config.yaml
num_hidden_layers: 16
hidden_size: 128
num_attention_heads: 8
num_key_value_heads: 8
head_dim: 32
intermediate_size: 512
vocab_size: 2048
hidden_act: "tanh_gelu"
norm: "layernorm"
norm_place: "pre"
norm_eps: 1e-06
positions: "rope"
rope_theta: 5930.0
rope_fraction: 1.0
qk_norm: true
attn_scale: 0.177
bias: "all"
tie_word_embeddings: false
parallel_block: false
init: "normal"
init_std_qkv: 0.0455
init_std_o: 0.00569
init_std_up: 0.0455
init_std_down: 0.00402
optimizer: "muon_variant"
learning_rate: 0.00397
lr_mult_o: 1.5
beta1: 0.9
lr_head: 0.0049
max_grad_norm: 1.0
warmup_steps: 0
schedule: "wsd"
decay_fraction: 1.0
decay_shape: "pow"
final_lr_fraction: 0.0
batch_tokens: 16384
max_seq_len: 256
doc_mask: true
train_tokens: 159000000
max_steps: 9705
dataset: "wikipedia_en"
Each number is 200 + 40 x the weight over the matrix's rms, rounded and kept within 0 to 999. Layers, rows and columns count from 0.

# layer 11 attention key, 256x128, rms 0.138, rows 234-255, columns 0-63
150,219,83,282,191,291,205,231,136,120,187,184,198,239,233,207,145,213,305,163,167,137,210,228,197,271,200,203,239,309,178,217,159,176,134,93,134,140,147,156,123,292,189,68,149,229,271,195,238,142,127,242,131,175,212,190,157,242,116,218,181,207,185,244
83,263,267,200,165,241,187,172,240,186,232,86,178,223,230,140,227,235,179,199,213,203,106,204,142,149,195,263,301,217,227,235,107,235,254,222,182,255,163,300,129,174,224,246,199,214,194,257,127,211,291,172,122,208,170,198,215,189,122,226,224,149,255,159
155,210,95,195,258,171,179,231,213,212,183,169,219,169,254,131,231,181,236,218,177,191,186,144,233,155,170,171,250,262,234,209,273,148,212,282,182,254,210,92,100,127,158,125,257,245,164,235,228,260,232,122,103,230,224,196,244,225,176,242,220,225,180,254
253,239,123,256,164,217,144,259,235,274,149,241,196,198,167,245,138,191,257,241,215,157,217,226,231,192,219,132,189,207,185,288,145,234,203,154,215,140,285,153,254,154,221,212,207,170,189,219,251,157,207,200,225,181,200,229,173,227,237,211,278,159,168,114
267,249,164,215,165,162,230,237,219,224,214,132,202,181,117,248,224,229,211,311,227,204,256,216,241,89,249,170,228,244,222,278,153,215,132,81,179,191,197,69,219,260,228,175,82,129,231,151,218,39,180,242,233,242,177,156,221,238,300,218,189,151,181,102
220,104,225,164,166,290,249,165,272,166,201,107,163,151,257,164,200,195,227,160,222,226,170,229,252,192,138,213,239,211,235,197,227,228,177,162,203,243,128,192,237,188,121,196,346,109,231,304,236,138,155,198,167,220,141,197,240,214,179,144,136,133,173,198
213,218,177,187,211,242,189,173,206,141,179,171,174,203,231,180,191,159,207,198,186,169,178,195,213,150,175,134,190,217,252,189,175,210,208,198,205,278,194,175,254,178,163,216,234,230,226,230,248,233,166,260,158,158,177,247,218,214,226,168,158,183,218,162
183,181,160,226,177,279,243,255,144,152,157,215,197,230,171,216,137,172,218,175,249,209,257,201,208,233,68,222,223,274,158,280,141,188,184,180,231,293,167,209,194,220,241,152,180,140,212,231,160,219,211,258,213,159,183,186,245,126,227,230,241,167,227,221
129,88,212,246,177,223,173,159,193,249,229,196,269,200,211,152,77,272,140,246,132,199,210,296,259,253,181,168,155,201,206,237,152,122,290,151,220,188,220,207,128,184,234,163,193,221,190,124,170,159,247,288,204,173,215,183,296,309,249,278,246,253,141,211
187,81,155,106,206,222,214,190,125,150,221,147,182,167,238,266,254,219,148,111,262,206,239,109,157,188,237,199,156,130,146,337,200,208,158,257,243,203,270,202,198,118,246,125,251,259,184,166,139,231,208,93,155,190,110,232,187,182,150,290,183,127,299,304
180,101,191,250,239,222,183,140,211,186,203,130,251,192,151,144,187,185,293,142,115,246,168,241,224,193,259,168,266,199,210,210,135,200,155,207,199,209,268,225,223,173,133,171,213,191,223,240,213,219,236,279,247,172,222,163,228,265,164,232,149,146,190,217
154,259,172,195,218,198,194,186,148,171,183,172,172,251,233,218,235,159,253,165,193,196,197,205,183,208,209,184,210,188,202,137,228,201,148,174,249,200,193,207,167,206,177,171,236,232,209,197,260,204,212,152,167,213,203,172,211,216,196,204,228,205,173,167
181,124,258,142,227,261,230,143,194,198,209,215,248,202,223,147,178,214,195,170,232,215,197,209,220,254,195,186,179,163,246,227,147,208,204,277,232,181,159,267,236,221,159,169,182,182,206,188,105,232,183,227,229,205,210,214,216,226,209,231,166,213,239,298
199,193,250,120,174,246,242,206,153,190,227,141,172,276,218,167,278,188,190,187,162,178,170,172,267,222,200,231,255,202,188,156,154,213,219,172,247,183,204,267,216,160,185,207,225,186,232,179,176,199,155,177,219,106,186,197,186,226,196,181,223,246,178,165
186,232,170,94,278,258,109,224,258,255,174,162,190,180,223,192,280,248,225,213,201,286,191,140,147,198,256,211,205,141,242,224,177,261,197,135,226,277,183,196,190,185,203,201,229,128,258,198,155,176,125,135,182,208,155,236,204,197,68,235,284,163,127,182
179,238,206,218,192,144,153,209,183,322,224,163,270,281,253,215,148,233,168,208,248,166,178,117,163,217,165,193,142,179,251,139,236,265,138,103,191,172,199,176,209,209,239,212,127,157,230,225,217,167,208,173,261,268,245,145,202,275,297,220,136,179,197,111
121,169,167,225,190,151,186,198,183,294,226,289,78,152,222,285,218,146,171,227,192,239,236,206,119,223,248,197,196,196,254,218,224,255,260,162,205,134,130,231,150,246,318,197,150,222,140,216,205,114,195,181,217,118,197,198,179,256,262,255,270,190,250,148
143,147,192,286,232,226,215,202,180,255,164,180,276,279,194,141,192,156,155,226,217,189,195,173,210,236,219,89,200,144,240,184,165,221,191,195,159,308,161,159,115,244,252,204,234,229,198,202,121,298,181,230,200,219,171,213,219,213,160,248,192,235,214,213
105,249,201,231,206,218,209,238,259,185,252,216,197,217,175,242,217,241,73,223,220,207,202,199,129,249,228,223,156,194,172,280,202,236,177,257,143,286,160,173,182,241,119,258,190,208,208,199,281,193,202,141,150,261,245,303,147,221,224,194,205,238,301,173
209,182,240,235,159,190,175,229,231,270,192,271,209,256,178,108,184,159,114,232,198,221,129,191,249,199,140,214,246,99,198,262,261,275,179,190,211,134,238,219,136,289,220,203,210,143,125,211,203,185,170,113,147,274,229,127,216,194,178,239,217,177,221,181
170,170,139,265,194,192,313,198,177,212,184,163,195,251,152,254,121,217,200,246,212,167,178,240,256,172,165,127,161,198,109,180,126,215,190,233,240,323,154,172,172,152,214,195,222,189,207,159,231,90,207,207,218,162,290,153,264,246,212,182,248,171,280,137
216,236,174,208,123,197,209,58,116,279,216,304,276,163,134,218,86,205,192,240,225,156,207,260,170,339,263,184,150,221,110,294,199,192,138,202,183,187,191,191,169,232,200,206,255,238,160,111,230,209,221,167,172,220,142,170,176,188,128,174,167,152,160,229
# layer 11 attention query, 256x128, rms 0.132, rows 235-255, columns 0-63
161,265,218,155,136,218,207,223,235,225,184,164,214,224,155,272,203,135,235,256,167,239,202,210,150,241,231,265,244,130,183,192,198,240,232,153,144,234,190,139,139,189,139,144,212,173,230,226,160,211,181,199,181,133,143,233,243,222,148,189,182,131,194,271
162,208,151,160,236,259,198,211,267,137,162,226,205,178,248,113,153,170,110,298,177,188,238,167,203,218,237,218,191,219,252,229,238,214,254,243,190,161,240,224,197,213,132,233,310,244,218,199,235,179,206,93,194,240,247,167,249,146,183,276,216,253,194,177
281,225,136,221,278,222,230,221,174,264,158,172,166,266,251,243,171,134,226,178,224,187,178,193,219,254,166,206,223,126,200,307,214,249,221,180,248,213,201,232,218,255,246,186,206,174,212,190,242,127,201,197,255,215,230,177,217,255,239,195,212,166,118,202
180,170,204,169,185,192,223,241,206,161,236,162,212,249,253,269,181,129,172,141,189,241,171,216,189,168,214,180,221,231,193,231,213,140,192,151,179,203,165,191,204,95,140,269,183,202,143,221,284,146,273,189,241,225,266,195,166,164,148,190,114,175,152,190
182,201,233,176,199,324,163,119,234,137,135,153,228,162,189,156,177,164,272,161,158,206,178,151,202,185,212,220,214,249,178,241,218,183,124,142,244,252,178,196,270,229,176,229,295,186,204,251,167,156,271,141,266,221,233,224,138,208,206,176,96,202,222,181
176,313,175,118,70,232,289,181,314,220,110,37,399,197,176,122,242,77,273,171,223,277,178,248,77,164,164,229,253,205,72,236,251,236,313,92,281,196,192,125,324,294,212,243,250,112,246,278,338,173,172,260,263,225,404,151,300,262,237,173,104,298,201,278
202,116,143,222,224,179,49,228,149,194,274,252,51,146,254,250,179,311,202,208,230,146,202,203,252,196,183,235,115,232,246,183,124,159,107,255,223,226,239,316,95,214,176,164,157,219,143,189,159,213,230,156,200,196,35,233,126,181,205,224,261,152,251,231
175,195,256,196,199,181,197,148,236,201,164,160,200,188,208,180,186,190,201,221,188,179,223,199,199,170,198,239,209,210,198,233,221,168,174,218,232,176,190,249,197,176,234,192,239,143,206,232,170,190,188,269,189,244,213,207,220,237,175,153,191,207,186,193
234,209,260,173,242,230,219,164,252,243,197,273,171,231,208,188,175,170,177,202,179,169,174,191,216,214,195,210,175,187,196,225,199,225,208,158,208,170,173,164,188,191,154,200,146,200,151,170,219,207,188,204,145,213,205,215,214,186,235,185,166,155,177,174
178,203,179,197,158,196,238,183,205,198,133,177,174,209,180,181,205,224,208,267,248,218,170,205,213,197,187,222,215,222,193,216,239,202,202,262,224,219,207,204,224,215,232,242,252,182,177,158,198,196,242,201,217,200,186,224,220,211,140,150,217,174,239,188
156,234,186,213,157,203,208,204,216,225,224,197,126,173,240,120,176,227,180,261,243,198,246,184,227,167,157,117,195,197,230,236,200,175,154,272,193,229,209,198,206,169,213,219,193,167,250,188,179,212,121,172,207,190,207,158,186,168,219,197,192,176,223,236
150,152,185,194,199,228,170,177,122,218,190,149,243,190,241,185,201,192,178,240,244,164,238,186,161,211,226,218,165,216,196,239,218,220,183,270,250,216,242,170,254,184,246,163,207,136,227,191,234,184,297,188,213,271,177,222,219,195,230,212,179,189,210,210
162,144,150,168,223,243,211,143,193,164,162,159,306,235,215,152,181,185,252,193,139,228,118,265,171,201,126,203,232,210,123,198,218,176,202,243,208,174,204,125,235,231,244,155,268,128,205,269,260,178,202,234,202,269,312,135,260,251,262,184,178,209,166,228
210,166,181,148,228,155,197,182,160,198,225,229,152,159,173,218,206,122,179,189,244,203,157,215,195,181,171,220,156,161,256,177,147,214,200,202,267,203,165,237,189,234,170,200,213,137,180,225,175,175,246,289,154,230,162,236,205,214,162,221,214,161,134,134
190,211,236,270,244,102,167,252,175,226,202,177,226,215,255,180,215,219,165,186,162,202,199,199,231,238,211,186,150,165,297,220,201,157,213,172,158,195,205,215,190,210,191,173,258,191,182,209,191,215,278,179,265,155,160,125,195,150,206,210,192,129,113,212
255,165,215,259,255,213,260,157,225,230,179,210,236,217,263,260,200,171,181,163,168,227,259,157,65,200,235,159,200,167,224,241,262,254,231,113,195,242,209,220,192,181,214,250,168,164,141,179,218,211,256,192,185,153,99,241,228,245,280,223,239,232,124,184
201,228,190,255,255,215,278,288,181,267,208,159,238,218,189,141,189,209,218,250,220,240,225,152,247,184,199,192,265,153,189,179,194,234,190,160,95,265,179,168,154,193,308,162,203,124,248,225,211,229,225,205,240,199,227,221,264,223,233,174,166,189,138,215
158,196,149,213,200,214,239,244,206,206,241,188,233,185,191,265,165,284,151,207,228,178,228,240,182,196,240,242,117,139,179,191,215,188,173,248,188,229,140,168,232,199,129,186,186,213,208,185,182,202,238,181,141,162,249,204,210,157,179,150,208,170,116,191
199,202,173,266,215,242,217,234,158,219,216,218,168,220,180,218,258,165,189,217,147,232,172,199,164,198,178,245,181,187,119,166,241,236,129,118,235,170,199,120,242,212,271,144,180,183,154,259,179,221,286,220,194,256,231,144,192,163,193,123,187,154,211,182
194,186,190,130,174,211,265,280,214,152,242,214,137,188,174,158,200,223,160,114,205,177,213,136,257,211,184,175,242,173,242,176,154,206,212,194,206,296,201,206,196,215,192,238,183,202,249,225,218,244,131,149,216,173,247,138,212,158,153,193,209,180,166,228
155,216,214,178,176,285,218,164,129,252,331,212,229,182,188,235,191,236,186,225,257,227,167,241,195,217,205,149,180,139,220,257,249,142,111,219,202,204,115,251,190,179,297,191,169,192,205,170,151,189,124,219,166,246,124,254,106,203,133,131,139,209,201,235
# layer 11 attention value, 256x128, rms 0.15, rows 224-255, columns 0-63
242,246,179,214,238,231,222,226,225,180,194,240,127,210,185,164,213,186,183,148,237,205,236,251,151,115,191,160,186,170,242,179,181,218,221,192,228,201,207,200,226,206,206,152,169,200,206,209,218,218,177,210,296,249,182,222,210,180,228,245,172,224,230,178
230,146,240,176,190,227,213,231,156,201,209,176,205,200,188,234,166,205,198,227,230,252,159,196,193,297,215,239,272,207,195,208,194,255,160,245,195,176,208,134,136,238,199,192,249,212,216,195,159,224,172,206,122,224,205,169,310,206,189,188,187,264,225,199
243,187,162,199,137,173,241,150,206,155,205,206,181,237,185,198,176,219,204,145,243,186,146,223,208,196,182,233,153,188,210,155,173,268,176,207,200,189,183,193,175,171,243,149,153,242,228,220,207,167,233,234,190,198,156,221,228,178,199,201,216,221,196,182
205,198,235,205,210,157,233,201,190,186,234,227,191,221,115,218,162,192,245,270,237,170,205,193,203,236,218,211,185,194,179,221,191,208,244,214,167,206,181,222,151,220,221,133,217,202,116,247,175,268,200,178,207,170,224,165,172,190,202,222,202,228,187,202
181,178,185,217,250,245,191,198,212,226,226,178,144,238,204,104,151,226,176,251,175,254,245,137,176,205,225,207,291,236,232,158,149,189,185,211,241,181,266,200,125,160,222,258,207,192,114,128,149,237,197,203,220,187,165,283,214,218,179,70,171,183,264,218
187,191,186,200,227,161,169,235,178,180,214,223,186,204,166,212,204,171,210,223,202,223,232,220,176,215,224,178,244,197,218,188,182,244,263,220,209,152,205,227,186,172,243,157,166,206,149,188,264,212,211,174,216,196,205,236,161,264,195,216,167,185,232,220
270,262,196,185,200,163,261,180,150,191,210,174,191,238,158,147,215,235,224,211,191,181,235,280,217,165,177,193,213,214,194,199,171,151,216,284,216,176,169,205,171,188,245,197,244,174,160,257,221,174,185,240,134,225,265,226,212,205,215,202,111,163,210,177
153,184,211,153,208,222,219,225,186,175,215,221,178,159,177,210,193,231,158,181,192,167,193,234,227,234,171,198,233,139,185,160,172,178,263,163,285,181,206,241,198,185,223,199,214,175,191,182,157,241,282,231,175,190,168,193,226,185,192,234,233,190,95,143
210,131,222,162,179,214,172,194,179,156,194,219,199,200,169,187,207,197,199,235,192,201,221,200,219,209,178,158,283,200,193,131,234,198,233,212,127,172,249,180,173,191,167,195,212,215,182,133,188,254,184,250,229,204,240,162,191,138,136,206,257,202,221,201
252,202,251,229,251,200,178,192,177,187,236,152,228,201,181,258,153,219,239,248,186,186,186,262,203,185,240,192,180,261,162,184,209,230,183,192,167,239,154,156,142,174,202,239,225,197,182,243,200,143,125,240,171,172,191,190,200,188,202,209,234,130,211,191
211,200,199,202,160,185,226,259,200,158,158,231,69,189,134,179,241,221,156,183,212,183,204,171,161,225,195,247,252,147,193,211,206,190,129,197,174,278,258,253,207,267,247,236,235,195,186,202,187,195,236,189,232,166,192,156,168,216,179,187,182,227,109,275
226,237,186,232,203,259,207,230,194,282,180,214,136,225,165,147,237,119,237,197,187,175,202,182,184,255,202,216,208,232,211,153,178,211,182,254,183,176,186,249,166,220,224,234,203,156,207,148,165,224,123,159,189,193,218,223,150,243,203,233,201,258,230,223
221,198,185,164,135,208,158,152,214,190,181,230,153,205,110,234,218,175,193,186,241,149,226,198,221,203,178,237,228,225,192,224,247,265,208,146,199,209,192,211,222,244,236,204,198,249,188,257,265,184,182,138,196,134,184,234,170,137,226,204,218,189,202,233
212,165,210,141,176,243,274,144,224,193,235,258,181,232,183,175,169,153,191,201,132,190,139,197,163,196,182,149,197,199,185,189,185,200,197,174,215,216,201,187,206,260,202,197,245,171,214,171,137,203,193,191,121,211,191,216,177,183,195,178,271,163,222,163
120,217,200,183,179,184,232,194,177,247,214,183,122,218,235,186,247,156,228,251,200,197,277,182,196,179,172,133,200,225,176,199,173,250,177,241,216,174,225,164,228,198,176,191,239,212,174,194,194,209,239,238,158,228,233,195,215,271,209,124,174,204,184,203
203,201,206,181,181,154,266,240,194,186,236,185,252,199,143,142,173,199,145,256,218,253,169,204,174,229,136,188,252,215,163,181,232,255,140,229,216,182,245,214,183,196,240,158,154,201,178,227,166,248,203,185,221,270,183,234,121,198,183,188,254,227,223,180
154,160,203,180,166,262,195,192,189,180,246,149,172,189,215,161,206,197,207,155,157,224,188,206,188,238,201,159,197,158,159,154,221,258,176,150,234,179,228,161,209,188,147,213,181,196,123,237,165,244,143,187,200,221,202,187,135,211,196,205,249,258,173,171
226,219,246,159,216,199,185,247,182,216,197,196,233,237,204,120,187,188,250,263,179,198,165,240,209,219,206,183,168,214,213,214,159,126,211,187,171,158,129,299,231,202,186,171,226,153,198,179,221,241,203,184,204,216,143,162,205,198,228,248,193,269,265,258
236,255,204,184,163,200,186,217,216,212,115,263,193,265,166,247,214,246,235,188,205,256,231,186,224,178,182,201,195,195,218,240,167,244,200,180,135,193,225,184,169,140,174,221,206,156,137,219,252,200,218,237,172,235,205,212,184,194,239,235,195,258,237,273
165,207,172,211,223,176,165,154,188,191,177,170,152,146,232,171,249,173,233,190,203,151,194,195,202,169,163,206,132,162,179,206,250,196,214,163,153,214,245,168,277,150,145,247,278,219,184,234,186,142,171,219,190,230,197,202,79,167,152,172,243,156,221,261
218,190,116,211,225,191,243,260,213,224,222,212,238,171,230,172,148,196,227,190,253,197,164,206,238,232,169,200,244,235,219,237,189,159,247,204,218,113,181,157,101,159,220,233,208,216,203,245,212,214,163,197,216,230,187,168,177,184,193,149,206,262,210,169
226,239,196,191,198,192,167,203,168,226,139,187,194,136,218,224,243,190,180,175,232,189,215,145,168,215,160,231,177,214,292,146,238,215,128,210,176,182,182,221,173,255,203,218,133,207,190,192,213,226,230,250,173,133,215,237,162,178,151,192,183,227,164,221
165,207,217,272,180,205,231,178,188,166,206,191,234,199,198,251,185,165,250,168,236,220,192,208,196,238,196,208,194,176,200,169,191,247,225,176,205,190,184,220,172,199,245,243,194,211,241,151,195,183,219,178,212,179,178,184,204,218,202,217,207,265,137,268
240,200,159,171,202,203,170,226,128,149,188,212,231,214,142,206,195,184,214,227,192,254,201,195,187,219,189,217,206,178,135,181,209,159,162,134,234,233,156,158,214,241,186,238,192,198,181,258,239,186,170,211,156,219,200,205,196,198,183,222,161,217,162,196
182,189,209,200,187,160,191,151,217,196,202,211,234,177,214,184,118,155,207,225,243,236,118,121,115,146,201,201,223,214,176,187,215,254,206,201,234,192,184,154,171,238,217,200,171,139,233,195,265,253,199,276,194,244,220,237,264,197,210,215,204,170,200,178
187,220,174,212,236,174,241,155,153,186,200,219,235,200,185,216,201,193,192,193,192,117,251,247,219,209,217,291,139,217,182,163,156,235,203,252,299,229,228,201,195,139,237,195,195,204,196,179,176,227,186,103,288,176,213,203,174,217,176,189,223,221,192,163
235,176,172,164,199,209,220,264,228,169,204,150,204,196,147,245,257,156,268,194,151,166,204,205,202,178,234,198,190,152,208,160,177,244,244,263,236,175,167,189,200,238,196,201,241,200,212,161,201,173,212,227,224,232,186,169,237,196,218,222,237,186,169,232
162,190,136,188,171,179,157,247,206,213,173,212,164,189,172,255,217,236,168,187,119,209,225,233,204,234,183,184,166,228,231,173,205,187,202,176,157,143,152,233,162,156,193,153,178,189,204,205,208,157,237,193,184,179,265,214,200,212,215,180,177,210,237,179
208,185,241,165,240,202,176,220,229,225,181,185,204,262,154,227,188,198,232,205,220,195,196,251,207,184,204,237,112,175,208,194,260,191,179,164,209,217,312,243,173,136,164,149,196,201,178,270,135,200,261,213,229,172,232,196,161,178,197,236,163,214,234,210
168,174,221,165,165,206,238,198,193,193,175,190,178,292,185,238,273,224,248,131,176,274,213,192,190,212,246,193,239,221,217,209,227,206,194,161,148,232,198,167,202,164,183,199,207,168,222,158,218,200,185,136,191,233,154,252,239,247,163,242,144,219,253,182
148,200,229,191,143,196,216,209,219,175,224,237,223,130,152,238,192,185,185,220,165,215,214,197,194,152,198,226,208,184,238,166,217,255,222,198,248,186,154,170,197,199,166,202,171,230,239,175,211,187,185,220,208,207,171,213,188,191,261,177,262,156,154,205
158,156,181,185,145,183,219,220,188,171,174,209,179,165,265,191,221,190,216,156,189,163,156,217,169,194,238,220,201,198,210,220,173,190,205,169,221,226,216,216,179,169,178,208,207,173,185,207,227,235,228,151,230,152,212,235,155,255,175,227,140,269,231,269
# layer 11 attention output (transposed), 256x128, rms 0.193, rows 224-255, columns 0-63
138,173,264,277,184,170,184,149,196,149,203,160,289,205,268,190,166,263,174,234,184,231,178,146,179,217,189,217,220,218,191,203,232,207,194,238,153,221,202,186,157,249,200,212,180,203,168,190,208,207,223,179,140,163,204,187,180,179,145,158,243,195,218,223
259,214,132,203,207,242,201,189,249,249,196,214,190,221,196,262,238,162,214,186,220,153,241,252,200,145,227,192,179,159,272,172,159,157,222,230,182,213,162,200,245,185,186,234,131,213,176,213,195,183,180,196,242,173,192,221,139,252,156,240,176,192,197,212
166,193,143,180,253,234,198,253,200,266,173,202,204,248,247,194,254,154,181,265,171,242,235,205,207,247,205,227,250,180,248,148,210,220,214,157,209,162,162,184,202,233,141,197,190,188,152,205,176,273,218,232,218,196,182,159,152,224,188,240,256,171,211,187
197,271,142,183,184,247,193,213,265,198,171,192,227,192,183,151,231,191,184,158,143,211,200,217,202,196,209,194,193,185,229,159,211,146,198,193,201,217,237,196,222,232,164,247,190,202,175,232,206,206,269,211,214,180,170,252,190,234,222,259,219,201,192,186
180,191,253,217,222,195,172,194,236,132,193,216,294,140,230,199,231,202,227,203,214,153,178,220,193,170,189,182,77,164,192,271,221,218,236,184,193,237,253,263,217,179,195,217,190,187,191,203,238,168,170,256,230,236,280,177,142,205,296,230,190,261,156,164
204,242,220,193,222,185,180,214,255,222,184,185,203,236,229,109,169,262,243,183,187,157,134,226,210,132,237,153,229,210,217,197,149,127,161,175,210,215,211,211,211,194,177,225,244,196,227,247,152,268,195,165,273,198,223,203,270,242,165,204,200,222,193,168
147,190,127,259,247,250,206,144,251,191,186,263,224,160,197,233,209,192,175,139,181,256,195,167,186,215,168,157,179,136,162,232,243,180,233,160,194,222,212,182,200,214,176,266,87,193,212,157,159,204,258,142,225,173,188,167,187,215,143,150,196,248,193,224
209,233,171,200,198,203,193,122,210,256,230,238,254,244,233,246,210,160,235,241,214,206,203,179,195,169,266,194,213,260,191,161,240,239,186,199,161,188,225,190,180,246,185,211,220,250,140,185,229,238,185,195,188,224,173,152,179,258,196,204,153,195,232,227
261,219,232,248,267,222,270,213,289,186,207,156,248,198,252,159,208,155,169,185,155,198,191,121,204,202,180,210,209,170,182,251,189,233,189,178,271,252,168,220,204,220,240,258,233,187,174,204,204,140,196,151,251,178,190,216,205,224,236,195,195,194,238,191
165,188,115,279,154,199,256,202,196,184,212,212,129,209,135,220,287,222,156,139,185,182,198,227,226,201,194,209,144,140,205,188,217,203,192,198,254,133,217,207,227,161,181,176,164,188,186,222,198,184,275,171,214,250,226,180,200,189,241,163,204,170,204,217
208,238,228,207,229,180,168,201,225,178,191,134,258,183,226,255,130,160,207,162,198,195,184,243,248,193,237,214,202,196,222,149,162,226,194,184,160,223,206,169,214,177,152,135,189,181,199,252,273,193,166,186,206,130,241,212,223,187,287,167,181,214,221,227
189,150,235,159,187,200,214,120,219,113,218,154,217,178,166,161,140,222,215,173,224,161,240,223,224,194,248,208,143,245,186,258,190,174,212,186,225,164,178,197,232,202,175,207,180,212,198,192,192,212,170,191,255,257,233,194,198,159,233,183,152,229,154,233
195,187,185,221,140,209,172,255,127,229,139,150,211,226,225,169,156,183,260,178,201,208,187,175,237,196,209,228,193,211,170,124,184,183,152,227,208,155,196,201,246,235,212,161,234,130,196,207,201,223,193,197,202,209,239,168,251,198,160,208,151,255,214,245
149,179,191,220,210,255,178,211,182,170,196,146,150,218,155,244,202,178,214,203,195,224,268,222,238,210,196,246,154,207,189,133,187,217,217,179,137,101,182,219,197,178,241,150,96,215,199,197,244,260,188,226,230,234,106,202,221,141,216,201,151,186,211,236
224,220,218,190,220,191,184,250,202,213,218,210,249,209,215,158,182,251,186,164,166,146,210,162,225,193,259,163,173,159,216,204,177,151,232,221,228,229,226,201,183,186,236,175,177,170,233,200,202,182,182,172,215,203,213,206,167,205,209,251,122,193,169,222
180,198,202,199,234,177,163,211,273,183,197,251,164,178,174,259,232,198,218,166,201,175,260,198,159,146,251,188,226,226,199,235,162,235,234,165,222,264,166,255,186,209,169,247,213,130,207,217,261,110,218,218,223,134,201,201,240,219,238,194,160,199,176,169
154,211,200,226,206,202,187,140,167,219,166,251,253,191,222,206,187,195,167,224,211,199,231,216,230,163,241,236,181,252,222,226,228,196,219,178,172,189,246,262,217,225,252,216,235,211,238,240,198,221,250,221,219,217,193,221,188,149,243,203,163,164,206,229
152,157,122,184,171,253,237,207,217,194,204,201,154,190,197,246,228,218,201,157,227,176,220,217,165,161,205,198,228,199,197,224,238,229,185,203,243,290,189,148,215,197,151,229,159,220,241,139,208,150,182,206,187,222,218,196,215,199,275,154,200,164,173,109
169,174,194,148,234,151,207,236,252,194,181,146,228,185,160,123,209,195,186,178,220,187,153,188,164,214,225,262,185,215,198,169,148,171,237,177,213,210,220,189,256,259,188,187,217,191,213,215,216,204,217,196,125,173,230,195,207,204,152,160,181,241,176,130
201,162,208,202,162,164,289,202,197,232,186,171,211,204,234,191,176,155,166,198,152,193,149,175,206,206,197,222,259,241,197,229,197,234,162,161,270,204,187,166,181,218,199,144,145,152,245,210,238,201,278,186,187,224,210,175,255,141,292,208,133,217,232,158
215,179,252,176,190,191,178,175,216,226,218,173,193,224,174,153,223,189,240,184,239,190,281,172,155,201,186,150,174,192,216,225,184,215,245,225,154,212,203,247,250,204,170,203,180,262,173,159,182,234,227,212,224,197,196,232,256,233,176,220,178,151,148,177
220,201,196,221,266,181,259,264,244,202,215,168,218,229,180,157,138,220,184,191,115,204,212,208,173,222,217,180,264,139,196,246,205,216,208,178,234,141,261,201,228,168,192,232,211,179,136,206,179,193,132,181,281,229,237,218,165,155,240,197,228,203,223,218
172,225,160,202,257,225,169,214,253,215,145,165,153,211,210,178,192,237,171,200,246,176,163,196,220,176,192,177,179,170,267,234,215,236,163,201,233,257,152,192,200,215,216,173,210,229,199,224,224,237,196,201,249,234,300,217,219,217,170,213,201,151,138,173
161,163,220,229,176,183,236,213,224,180,265,223,210,155,185,216,257,164,166,165,214,214,175,223,256,251,242,165,193,217,240,188,206,219,190,236,141,216,239,251,173,208,221,206,226,204,182,207,164,223,204,223,236,175,172,166,223,179,204,180,240,161,211,197
201,192,196,186,187,213,130,235,178,207,214,175,158,221,236,215,239,195,218,165,202,213,197,223,207,226,138,244,213,228,248,142,202,232,201,174,110,143,189,216,202,227,203,177,231,217,202,254,133,159,169,160,174,212,146,214,164,225,191,189,208,216,244,204
238,256,169,238,216,191,232,189,275,167,124,203,134,223,181,248,176,176,221,252,203,233,200,179,176,142,168,115,240,203,235,199,229,157,199,195,171,156,174,185,224,253,236,175,189,151,208,207,175,196,270,241,222,180,192,167,178,251,185,214,170,180,225,257
161,228,255,234,204,209,216,134,151,219,222,236,142,174,195,231,186,273,165,222,236,192,230,214,232,205,260,205,190,207,229,186,190,159,177,212,267,208,220,184,159,178,220,180,133,181,134,219,211,208,195,136,163,217,167,231,200,230,180,159,185,189,238,193
209,245,228,173,175,181,144,170,180,172,177,199,171,289,254,203,158,154,190,201,229,166,174,207,145,204,236,205,211,140,150,219,200,198,235,168,230,213,193,130,245,207,217,215,245,227,189,224,172,294,211,240,205,219,250,197,248,136,195,193,212,213,183,269
236,264,183,222,138,177,202,214,195,146,148,196,185,186,227,218,215,182,141,165,188,225,234,165,202,198,205,177,251,220,125,226,193,251,150,174,144,172,205,195,241,256,201,203,238,190,220,219,230,119,208,199,206,213,214,175,149,172,230,158,230,221,168,194
261,174,264,223,237,196,213,145,213,184,238,121,209,192,231,156,209,182,158,239,216,155,194,249,242,211,218,186,195,198,142,193,221,217,176,243,203,125,141,225,230,194,249,133,196,158,174,172,131,245,216,225,173,117,186,136,174,155,200,182,239,237,176,221
132,186,159,183,226,175,151,183,205,195,157,178,160,248,187,233,167,229,188,196,195,221,194,172,241,206,249,202,161,184,191,201,202,177,225,196,192,220,229,222,194,165,212,201,225,216,164,210,198,217,225,160,197,204,300,180,308,207,147,188,155,208,241,208
248,252,193,191,230,221,199,230,220,259,137,184,200,236,215,134,134,238,201,214,267,260,214,197,231,172,141,185,232,134,167,226,211,207,238,206,165,209,203,166,235,240,190,174,204,177,235,210,228,212,179,185,201,229,237,188,193,177,229,173,206,168,148,209
# layer 11 MLP up, 512x128, rms 0.166, rows 0, columns 0-63
192,194,177,152,221,161,195,194,168,162,219,130,181,208,234,197,185,206,185,193,225,246,238,256,132,145,190,166,223,169,178,259,250,198,233,163,132,252,251,261,192,241,160,186,172,138,181,170,216,147,200,240,278,252,274,200,236,153,208,218,284,203,240,131
# layer 11 MLP down (transposed), 512x128, rms 0.174, rows 0, columns 0-63
203,202,239,71,285,268,186,192,226,208,177,143,139,192,227,216,207,276,237,209,226,276,195,280,225,246,214,205,181,278,180,217,182,177,176,243,162,229,148,189,203,199,248,225,235,104,161,160,177,175,255,200,187,209,194,192,201,205,130,152,129,194,214,211